Weights of a small GPT-style language model, trained from scratch on English Wikipedia.
Architecture: LayerNorm before each block, rotary positions, biases, untied embeddings.
Each number is 500 + 25 x the weight over the matrix's rms, rounded and kept within 0 to 999. Layers, rows and columns count from 0. Numbers have three digits each.

# up: layer 5 MLP up, 384x96, rms 0.104, rows 364-383, columns 0-95
# down: layer 5 MLP down (transposed), 384x96, rms 0.0631, rows 364-383, columns 0-95
up364:483493495494494512520501511488513478499481511500502517514492497512512499516482504506517513499512512482480510480467513472518490489487491525507497466480506513496493481500504480538493512501504477496498485478538514486509501506485472500509517495496488512497504502480500459505513483507494492501
down364:484495498497483509509485510506497491508492525482515510503488504503496500517503526509530504505511524473482508500429535462515479488499490515510496463500505510494490502516492490557507525492518475502485502461541503497513496515486480500546517498500483520499506510512498454499495497518483479508
up365:472468506523496518490474495472489507495489501503510497518498502494494528508482491494494516531503540459480522473453494487516479494513499538517470499484522525479487488489514496519505513522495499474502499518525510526524510511479457515502478519494497508485498502500506462494505502520497482502
down365:497483508500500520544497474517474498491484505504549508501490514489468511516509493485494500509511542445491507476448538475498484497505507515532491488492492506481474490523489496538496517496499467478490497493529493504523481506477492531538500503510480534503502508523492474493510502510508475493
up366:439459499541515458470501532469570508531505467539498494481444494522478506524498494513471517539493533483492559463488466512509450482478486491510456512560565516458478552512458466486495470555562478487489473507518515495468504504521475485508538459470518493498489487451517480539573470484540541535
down366:485472505512503487467532519517516527489526463490475531471484483511511565498484452514481502545504474438590508478506405518498509473462525468478539550546496514511473479505546472436459489485522547463524519528545506483519498520516449463488493485443561444467479429494454544553529494502506562548
up367:481492492520489522510505508493494483545500496509480510507485514503498520515468512504490491507513509488475534505483477496522484475495504527514483509510514519459489483495496498538490515484529473477468494489509524523500514531487475495501491504499509511478523486491517480501531482505514517536
down367:462495494505475521508495499517493491538493508507534509515487531484467511506467506494518500495509527450463540496444491449526467479483514508527475495506504531469493500497485499570514515498514459470469485474536519515525535525480459494548494506502501531483529485492501439485499495525525510550
up368:508489498529478513482541530467502523495470474503512521492520443533530453509485522500499518491507528497487474505486513491509473490499518507467459444506548521499534495506487431534517516484484505500471547473482476477446483492545491534518501479516494523485528497504537508486499506510525528515
down368:451506504481515507525492470530475494488513513485467504476506587502510493512513500534511504506459489465516519507522487510497515482454471515482525558483496506506529470462494543465493488503517502485520454502552511517535528478485557505475507478473494552507466486508471492504509505503499479435
up369:493470464531474496590484493504530474508476490484491523473474485454484469502515474523523555479514508515457538542474517469531464488487484512482486488536481513510494526489486508504527526505516481501481513526498529506500483491441494505497549508500488441530463489473493502567503519510490481505
down369:506506521504521522472531511483486503501510506503528487524469506533509483500482517484487454491500529494496488460524463527504537517479497469499509517481523458512487462491504494533511467507516490500492454501526513495508516517517507489480482523516521516487475500529488497520483500491502504510
up370:478543459522506503526478493494508551479472453564483475510475507498512457516509531496511485499459524512476579486504505491498464474485525479491498522553484505501543514472505481536525472489478480483437516524498538520537493544468467502500507530520487477479501452478498497530526507504492477484
down370:500463530483495501475497526484492475515491511493494492519484504522505520487516514531498510497521500473497504522488520543516513519506501497488512500435509474486464513501470492483497483482500521512506477523522482497483481482537513499555515501501509493490488501514494482461466516521519482510
up371:448483510492481501522503524502506504508481508508510513539460482498497536521482476526500504500492525462485513466466480489528488490474468515524466478488476518480502527493510475526466511477502472477481501477535514490502510558486489516497509517522513505489495484479500484508515487525489501523
down371:460494483492520493513522506504488480515515500487524518519486510499512507519499516513522516513499512462467527499471520457519471491495494525509481473498485497472501484507481491546501511474527475482472510492528498502488516500492458503536504515505502520504514508506513469501496499514510493521
up372:489484479505501467507501509504492493507496485515519506507475501484501536528481520490502526494493541454468496492486487483531501497454441527519477506510498515492481477478495471515494497515519452484459507490511532494477514506495476502520524507518511535513519478492513490476524481523521505506
down372:468483485486503518507481495495523479532493504507525534480470506511503512526506505480507515518521526452452522505472477457509481498452473525532478486518546517505509512507501512501503490523515465474479514467551522503504511501486474489532499496510501537504495522525486468510515493522494487510
up373:482484518514476508493493507506501505510483500523498513503493524513486520522487502489506503519498527488482506487470476466518482471474496500512473493491502532473492515504486483525487524497521476505487496492515523497492524508493480503503501509502498540474505501506525459504512494515521505510
down373:468475519502476528490482494518508513533476511512534510513477526500491528514476499476508495528514529455459517491438504451523456464482500510525463481496508542468498519492480481572499530481527464498474498464546504507501525512488467516556502503502481537482530519504514444485516501528513497540
up374:468486496505486515495486510511499470507497512506497492487508499498482514502462495491494522521509535481494513491474487479535490485489492533516478474510511515486500490501490502520505502468516474480492466481531505494500502521482490500511495500507498532490512489479509470510515477522524513506
down374:457489490512472515501473507517487487518483512493532496495503499513477511520484518496522502514506527450458526495434509459531472477487487520534475462496510515477492501511481502566501513474513473468470464487556515497522504515483473515549516515505496522488534511497525431506499492520500511530
up375:489475489502494515488529510502492493504497511515491531497492503505491506515472499470528501483512498475469521510489493480500480479467491533508504483507522511473511499510486488513515513468493500492486485499529525492510524524488494517522497517490512519471514489481516471513528499510517496524
down375:466487501499465507504507481502500487511481501516515518494500513500488520512474504476522489496507529443458523511439515460518460487483492529511476485496514540466506506522492485567521522456507454473473480475562516500525528539482477504555519535513490530485533487505501438496520487530508474535
up376:486461510525542451546492572466485494477549500549492470526507487467521497532502499526514522508495526483472460490501470492508492466464499530547521521499496502480487483500517494509455496496506494460493483527511543514523528516476438544489491501479552492479487551528465489510562473503466502474
down376:527449531550486478463507520479471529501512516489518490523523505494494511457486533494520481467493473518505485512499490540511524497523506506471470489521451471475459478475476504575532525509505490510485479472479493492545483484481486525518503495523495508518526515510482536463507509498483545493
up377:485431499485516483508533504515484510528505481510493496436514478502526491539516530474483513527486500500486561464479477507504454517443475516517496529518477532529508508458539527492472479504538473454505485474513518501487550533459475532504465511515547533500513435466517505504523501483532557515
down377:476472508476522493489524490489497502506493434504499496464497486500545532501477525480465518532500493480487473479521435546481512497517508503523451547508514508471492527499549542465484474509485492473485509462520527503497481500464494487531538541492515528497521496517519555511529496474473474511
up378:480461483476483472487490491483479518508497468484508535433486537463546485505505530521499512497531502514519494470506487525540492485488493511515503467482488526501497486518500472507482490477555482502498432506532532530493587512500511482525525491512500517523479437494515501511500431507493524541
down378:510469499474514474510474486459505496517502486491510535513488496467513477483523507504492513505538484511498506496494454482508516515533510499474464543525469476511491484511466534485521534499506508496484521492502505524485488522516555500516491464459485495475487499539478500552513517507505469545
up379:484479475500485498518525505504499502488500515516491514483489525514497513527490502506526488506506528474460501504471494475512491492479518508484506497497509538475524488501473471538517521481485488475514506480508521483503484524486501531523504524492497515488510484485511473496524496515500503524
down379:468500492511485535519504488506513482500493497512526510473509506509509506518490506498522495504499525448467521516419522441529465513460483545488479484495539555462535511531487475576531512461481468482475506453507501500510493526473471499541519533505495525495522504504505451504517513522490486512
up380:472503560482516520517521498484490481469533499491498523481500493478467518499484480520489513519467483452494507453501513490526501472463522492476525519524485499481518480557499546521454479497517519526531508488525511517529532583469480450501504495478524523512507534490483501504522529496469504499
down380:523528472519452519509515512498487489508484529503519485496549471463487501463489509472490496473497469545531500490502464552500491524451446492483477488482485523540520524486510507463530485514499505529490505522484494460490507468489553586487479484511446520528506489493525524527478523498532541455
up381:487495505462489499449473526515502569515561455489531538508442491522569539518504408457485502514484527516484565489470470487464488504483544504492485508495486559462529526462464426519523478513498488474491457541527539547498520476488538469492497460494549440489541449472526464527543486485517567543
down381:486495498485606455417530526437486548462469427550549454438526436489501494536469473514563526527502522481491538470448508504550533492494490523508539524527484446467460510528498418537520452538569569478463425494477494471467464528504512559502552507488509456473511508463525477510525502530571493522
up382:479493509513470514490471522501515502509493512518517498489475523473480511516474512473492501522489530445467491510471502491511473489460489537531483513531521529479489489487478469518490528533499487504493504484518517507509503499517467514513509515510506537498507525473512479500517483508531509524
down382:487497509508485494498471472520508484517484512490536493481494523509470511509504491485504504524503533424489504523475506450499478493480502524521498522497528511469493505513479501500501510522493467487485517482505509511515490516516459515523496499518504520531492528515502481499518481503505486508
up383:496455497461522511482500486473486501534493429542494546454533536478523516536488523480474498496491510487495492480481537471505487479497516515539522457523487521529543452489513461504526540483533465476510494496537521490490526524520439494516514521514526495479468465491535474530515474488487529525
down383:510486511495492503507481490496521493503503492513528517509488481488515485498496509511506525486497522495470486512487494473500508507466495504541487483509507500532503498492498502501477507493465493512499513484514522500485502505516530501512509475487512502479488506522476516515484497516484466510